config.yaml
n_layer: 12
d_model: 320
n_head: 5
n_kv_head: 5
head_dim: 64
d_mlp: 1280
vocab_size: 8192
activation: "gelu"
norm: "layernorm"
norm_place: "pre"
norm_eps: 1e-06
positions: "learned"
qk_norm: false
attn_scale: 0.125
bias: "none"
tie_embeddings: true
parallel_block: false
init: "normal"
init_std_qkv: 0.0211
init_std_o: 0.0
init_std_up: 0.0211
init_std_down: 0.0
optimizer: "muon_variant"
lr: 0.00737
lr_mult_o: 3.0
beta1: 0.9
lr_head: 0.00777
grad_clip: 2.0
warmup_steps: 200
schedule: "wsd"
decay_fraction: 0.832
decay_shape: "linear"
final_lr_fraction: 0.05
batch_tokens: 131072
seq_len: 1024
doc_mask: true
z_loss: 1e-05
train_tokens: 734500000
steps: 5604
dataset: "wikipedia_en"
Each number is 128 + 24 x the weight over the matrix's rms, rounded and kept within 0 to 255. Layers, rows and columns count from 0. Numbers have three digits each.

# layer 8 MLP up, 1280x320, rms 0.0794, rows 21-70, columns 128-191
115114114141162148156144084140158130104117105113128078150140106178168112092156119091124106110131138134154148124102145176138142123134133161127170112114107124116115129119133120129135140097115139
129154124107143124149135136106110105143108145125112163166146115128171158115118110126068124092127160129117126111137151122112114128188118150079136125116158103147136164129096136154092106126125115
135149132119110118127159128135114134143134131130128132177104120101144164148105132118147140104111148147118127130139149149084137094135130113111115125150160084122127104108151141122152151111095082
148110121105100084126152113086125127160097108154135124165151144109137105131159152132106127134102098124117125117129118155120133130131136156123155151137161099125140133169135118130112165134132162
168062097115178113125121113127155132113142159150115125107165161108143106165138128141142157111115154069155112165125092143079132171163127120150196090115154105133131098123136102164154137148130116
133110138121166134142137135130147070119121131152125133164126101130141142169138116138095138122145127151134172132108133115119138123106075148155128105148123183131122162121155110123149130156161129
105119120137124117125122150143170155156122145121108145106138164137085111074145096129104138101122112134114156105134089144133094150113084161156151104161126116170136128171102201124147140132113155
143120147170079108119124137135097167121120149104118138102108123132163132144125137134116119157174104126107112160148144151129116087113175101115167139122133131133122120128141096091114121117161145
115112153132121069116123126134138155130101149134164113098117152099091147154111106106061155127120144109148116104097106135123098135143177141178162099163097146097122135122118124063148108143072112
141123155112084095152138125140145102156174143133095134118126106127149147105129121143140117145142105129127165155164128149128146131126090115119100128147123132147135128104096146123062166111129145
099126119125115159154134071089138111136090141151131124151147133106127123099159135126133129133148146123122130124138152145155075143079191100164128129082116126142160101118137133118116144121156137
157119086122110092123116097125091145133131119119120128113139121122125157115155125143133112122173124088169090100113110125166101144140134099169137126141131155115163149130123141128112176145143132
077120179139090070096135150138116150079119162139159144131100146102164127129140084095162115147056106133106132132122101146147138183137157137128143139102141167092094113144094176126120098146159163
131161143115109105142094144094141096125113106130158089156180108117149127110134123122131127118115120178094145104145155113160140125157110128165104154152073148107113128124107161123113168087144138
135111094110111140166163154116127139160111121160099134176152196149125138174132142138092092131117117133129168096071138130149115154182087130139122111142129131088151128109110123206149155135119138
064156116136103107108112116117098139135152217077112152188162131124135115097128136118139155147147130126156141157131127145126134106101129153117142119133122095129084129153073155129132143151115170
152106155125090095130141145175101128103140175156177135118113164106141130104109116098117130103140114117100120137163158133115120103141076127151167155106104099092111114093112137118124157123114114
076165122096143152122124103110145120116168082074149093177130157174139184172140118110144126171122106118168126085141167148129112119144120123113151116125105125140106145138117116118115128142173136
065143107140128139122126115146149127124168119142095103118112134144125121113087131140142126151135127144109130156130091115143117155146098139125155115144107111172126130126121118130148135123127115
119108124111160151108078121118131142146123122108159143152082135124091138180128111130169129112122103156106083119122097190105153116125156122127097104121152142138176113140082123116073125089142091
136111116096056126118143164148147093131127142118130110119160066117142148120102110138105156167093081109105131152152125136136133093129100127145097119142129113137125093125134152109151155127163119
106130140127189094132131156075132133125154098129117151140107157170131163152131115098124103105119115153073169118156110112166144126127117133155090128163108202135109132126092103100087119184161137
166160105139120132173090106146124137123121112140114143098141127123120127141163117138158157125107103100115168104157108133112141131107104166136150140132169144113145146122162134116107140102101138
122163127182091163138139116120147100130100113097170143120146137139107130164134120147117144147126132119097114143069105131131167143103116165118107167095161117158129104114118093154129140113135173
141109120172124160135132142123118145104124088125131123119092129153103113152084129103117137119147107092095106123109069124101149125113143157102167094072078147122148170147151161116152121113113140
159147138132134093059132099164153090142138136113100128115127138109152127153103097156085153182114109145096119129179135129124093118124117123145150106192119133154114091128116112129100137144105131
133151135111146135102107134109142130111158154108134127131100100142098120107135110129144111131119153146181113149113137135119085149147093148122111157124178125078108140148120113133125119137188127
146147106137172098115088122141150099127125104156086129132114150150137137124131103147124118074151061127150117092142134096114135143152117153150119089164074128118117143095086138115100146152124128
101149129114088137147143190182133149109123149116104122117084190134114110130127125119135157102163147112153125169081109127151150108128118152110124140119102125143171143117139167122115127109145144
088111115108109101118132093124132122122096115136121114127138130179138131134120141166138145099157089125147161145136126093126113127137119142103078143176088130126118151119090117134138179143125147
138133121117094125134128126147130169144150116109146157126137162102123141121134155155175149183111108117121095145123155109105136167127162109137137145129107179103109157144120129123121110113099121
116134125176138116133108121182150120127093183098180178144101133096144117164127136147098129139108120123078113092161107102111119149167091118153171088150177159140112111152115105148094084091150126
107168124134078136137129163098078136145084119126091124147111105127094123185151161140132147211159093167106130142128158142129117141139130155104128112136121093136139113121154080100090156147195106
095151125094131094088153115116141172139144166112165164116126145143093094140084126094093154128165166110125105128099094130090117147106128133139140133094148117150149158131101119153136115124109142
106147126136141121148101129141153111135187134125172119116109154092121158094151127122089153114127112080130084150176143147104110130135153133122109122137121136147127141136131093163075152134144115
145121144122118143098105110167157133110104137124094114137164143124147117145124119161096145085123143106137138162131110123146142127159122168110128134133106125120113164107122125148124113120124100
120123125111130131125159161114144158158138138135146145145153113070100128124142141110126121163086133141115095128141106164130155085076180166123080144083108154119139161139116116096090138056153128
143092112124141101113144124144136151145194133154128166112142132165141104131121117160132117112137106083096151101147163108127194138112148185139112106085140180085171046121129158147139140156139145
114127114173115090135132138141168164126083148106165133137128159106123148136152146142149120091120151127078101095134103128120104118111089123148118156117120110108081159123159148125126124142168108
101112164108145154156140119146142190107145175131110124116142119113116125130131095135120169147131110162096124085086127141159120144145117121162128091128134114138158126110161112111134156114095116
135084122152105163115107104145118157123123163078153136171115087166140132136099107117108126140148151166113141152132087151106122157106137149142100165152121164116188142146134081178126166107147141
144133123109140136190189176119086155095125130146157104127155191108141122127110106130148129136111132103141062107136120141123120145161105128149065118156135120125147111103163107125130154113128127
102158124128101145133135162151127159106179134113100157090126141083160147173124140143117136107122148149109127143179124125166113123160135153189089130147091144163155111095117111135151158146161114
113073167125132114160086129162137096111101165128110116170125126144112159115077128160109126130138115131149111095149133068162110154168079137141096113139119158105116139143122080153132130147132152
129130158113109094145145140133105149179137139153110092142144122138115126197133135125099114121122151096104137145130117137123144134134141145124115119142135131122119128162162112136128135106174151
136150128105112147120114137132103111127168112138127129104116134133109124124125120135142113116074123081132151123110115115089115168138120110126127109148107129138140149141099111159134123161124143
110099140162130071093109123113174121114100070115081146149107124168138109103148112145109110135119159170179189139121127125115146163176144140097108081166148179143153152161146115112122165171136136
162175146118141128173079096078135140111172099143143142149133151125152157105172151146171089145095158172091122114147099123147112119179128126152122146160111068159160128131165127113084103163125071
122110131114123104087129170122168141147143117140143113123142145139160111164107154156113142124099141104181107111113113123157125103110129163148135140135087102104136168149114109137140124127151128
078108136135149152141107157137150141100119126151085112130149098100131137128139108093113109119140110105169140131137143141088115150123129126137118098088134143153163132131151107090084144116096109
# layer 8 MLP down (transposed), 1280x320, rms 0.0201, rows 21-70, columns 128-191
079135107121072145176127158126146132109147113112144125139133132095115181168099128129099158132116122143119144177160143149116189091149131123128119135147109099125165155144142120165184118130108082
115160133138128177119120128142134142113142111110137099117135122150103158136133120100126135082198115125128113137116142156106097155087119116162116127103157123121117084146134147139122143132124138
123141109129117145136139052138135145149122144136109126106115199144085092145150115126109138157108136084121137105169180111127126139136161088102079138098168165140108179148103088107127136157145102
089107174142138133123109159136163131114165120147133104139129128124123124101135121123146143130141115109142144157159136131079120132112129162076154124136094106134153141153127126123114123149103123
142170114121161150128126071104159135128115172116089136088132114172133104141107143151162120088099147162168132162127089175072125113143147170162123191140103148112140152096119155122151108100103081
143132101137143118151156134110151141140133152114133148162119113105132124150107169147101129115085155160167149108151136142143144144097177138191145112179104134101125100123103135120169169159126176
158196127074112167105143141127104140142096149106099143173120101115108104100115102170128118147106103092155108138126142128110143095147132143095141143121141156126106139101137111117139135168127142
171137106146171121142123135096116155118158112146133077117104140106139160152134139130142102128160141138115100142131139099161098166134125126172156143138132103131125143075090125152095113140117166
142117081148124140122106145086094134132118124144090117203150135148129106150161174130136132126128123139092142156112104122130126104144150150133135136106138132133168158114098092168134135144131148
097146099120109138112115129099100077163088148154144130145151168167086183152162183109131119098142158119110137128100098113135143156153133163135145118117123111103098137138162139149155144144109137
167133120153109136079074110113154148124138090140127140131073158128143130168123104133152146183133116090101141113164119113088114176166096113094155125141116131145081130150116129115121106126175108
106108147137100083131116189127133125156157125116126115137153155131142104150140135137130120181152127132122111130129126093145119078101120147156136140164140143126123134147146114142144111147148085
151118129154111150133130125163117131136110166130158129137138122112111113139148125099107139172123141127142133144091144127128101142135121113112138139119159106149134160186111121144080138142134104
131085124152145124138134151154134142098059142078129136100141145153093139084131133147068145169152125142132143112098088125138141152125112115132105072139156102113128114129121132133134100163118067
156093149119138140117128145119139103125125174108142188127138150124138116116149156147141152112126160174112102148111153111131158153085143163125106140121105115165138126123130090141128108124093129
154095127089162126125124151145162142156138082164161127124116121141133100183105108094111097128103125112122115124148173124102130175157071073091126127140133152110165152100149112125117166100111131
102139115089130110096150111108114098184131114109147111098097095130104083156155182105140127097101151122121134138147135146148125108142080147143077115100099108168139168147101115096173142137114152
110106105106113146103143164132151099142134080160113160154167149156137115140177115133108111115104129114158096112144191160149129095134135098088125113112117171161151136157162149139153131072106144
164100097116134166104154153145107113142133119151120127094132118118125125116152127151146104124148115128132107111159136101126112157083088152109101114127125113153124160144132110162145117112123118
135145107113068098127146105179155085139111151118151100146133126106141112164129180107148118115140162137100102135125134110161142127128123154133145183137079133086137109115125103153140144137112102
187120156125120132155136135106129182142082139116142131129126117084115044097128143137113120154116096123131139103119147152127144146113126138157131114123123111098132143140082115190134149167090149
128111107111137148148118058101141147116109132135152110122121138133141119088182101138139116131138119133110122158103150105114109148152105108109139085100124150149150128134118122072160129108111159
167143139097129176138134139116143101127170128167145123130115145116104125121128125096151093127137129145122099148114128141093109125134141112142080170136138203136109135127119114161140086111131120
141097128109100164115105143106117113148113105118145159151084166129122095106129155097134142094108114098164126150167096113140153129082123135146139113114121144152108118158136153142121126153129085
160093138137143126145141111086121086131113113144122162126109105129142107174091120132121163105116137121107093120157124129175094083163121117143138132120112131110135098130091138143151175096142137
144131113124120122121138116130127146135155154128133096140124116104096147123123112137151180129116140127157125125147102135131117128115125115121112148056110109117113113145140135091107103093139094
118143151163142128160132126108146111136157166104105114102140125103131134150186108105147140137162120099140119128145171149120171084125145099140091122101077093072138120148128147087133130136060161
138095148124073159117132164085091108150127135140100132089140111111106133146123136163115137179128111119101178072096152116115123089115104120056086138067108111094119121140136142132127145126172109
133135102124111135127125120105121115117167080142117133126140159076125123155122118118159118157133123153139135154121155135119142110130101095132117111115154170141116134139120102115133124149136151
155127168205111131129144134137136116068147162133130151117123119132158083090098108096161130152104112136139090118126116114173080151185174141164096126085139121153114138142140145103114121095120125
098143155143139144141129128101080114125127129151084099115110138156114139123140132151127120132149122131140088137154139110137115116165141101128102117145168133148119158161181157139140120145130121
141166171153109103138127088176088160131088155149139168149095123091088141128106104144119118142137104150131180152137146128132117137148082136129139111128132105067154096155160156169128111118135180
110137137112174121142132118113158078162070141070145099136115130133131119148104149135166111140069150135088117169136149142085089119147155107156107099121151112099111073120120155150111119125096117
133101130114093150115186143113103132134132146127131139125130119140156163107155115140090119171130116149142168130152190105136121114124150138119161155141150093088107099141141105106134102124175166
083149129146142111142121092116137130161147123156118150089137120153165167121145120138099138127113104129131100097108119147163147128125134131139115127125101115119102130134116152104147132157088096
091131133164162138132138143104106097142141105106109146075139126166093133090138092124150101134183114185091132129123101156099103206110130115132183131155125143174156145091130089127137121122152113
155121145178078157127122147088131151116128124124112155116122185116145084124127127133131137120105147096119101164144134136120122101139128119129152086127138091144099113131134112130111102140090101
136078135154120153167126130133159151149128136158137149102110138212139147120129083149140112152071119150128141148145137161136125109047146103099111129087093134108140130118159130118170089129106121
130134154143106150135100116166110146121131118107080148124127089152101114099115142098113159142153146116156121138084128161114109078175163096114072138114164082117141135152143124172108155138122116
131139115126172094097104152131119096162093132134105133127094151117103149134129135137163122122126146094156110092108100140176134139121108068130097129146113129098129167152109078133135149128140146
136141173151152142138120182126171121156116143075117149118125104119119134133069154155132094165116139141148182113120093101122118153150112099133106069125165113143123100117141080096124100124127120
119106161192142119062106103124093074172118205108108120114125093151126140096143147084108113173105164154123111131120147142152123122097155119165128180139122111141138149085089157114129092162171166
123093131111133133092134102145139127131118124129102126135173103142129144125145161128152136156117134107129104117107111117099135154130148090120164122128130098123098136125147148135086133121096157
136126127126130138131117121114097132143110133100098153120120158145128126153120121128116085138159145134113127068169168113104155113144151162131145177119171151117141128135155161100155147154114141
159135142137136115136126131144202078125100162164153121149123158061119127122131124118159159159141125118122141112128143131141138152158122090106117163119136119130122069152121116112130166142131134
140112137159160094108126133107130124133104133113094114130151121150093161119111124135126137163129126104125126110154134122165135107140113149101120157166118135123106116116136097130135155089114148
132098125124160104141148127107137135135148133150133129136087102104145109163140082140132112088113121094145150137109186110064160112086101158112175141140094144107099123147112126124151111093117077
075093137147174105112147147148123097131119122158138143118111121174121132147136104127123110125113093106111129154123156126077153156133131153090086134095084202103173101166112125117137142109111185
115119106150112121171141092138073111150162152110109130149146100132108163143106085120148110133150069113060178144121159125080139140168131098100150104105133157151130128110145124121158149130142135
118121134162120111134147097143144105149153106111126102153130132092115126103119098114114117107088103133161130129125166121118127179136118141102139141124103117125118097141120130104167168106145106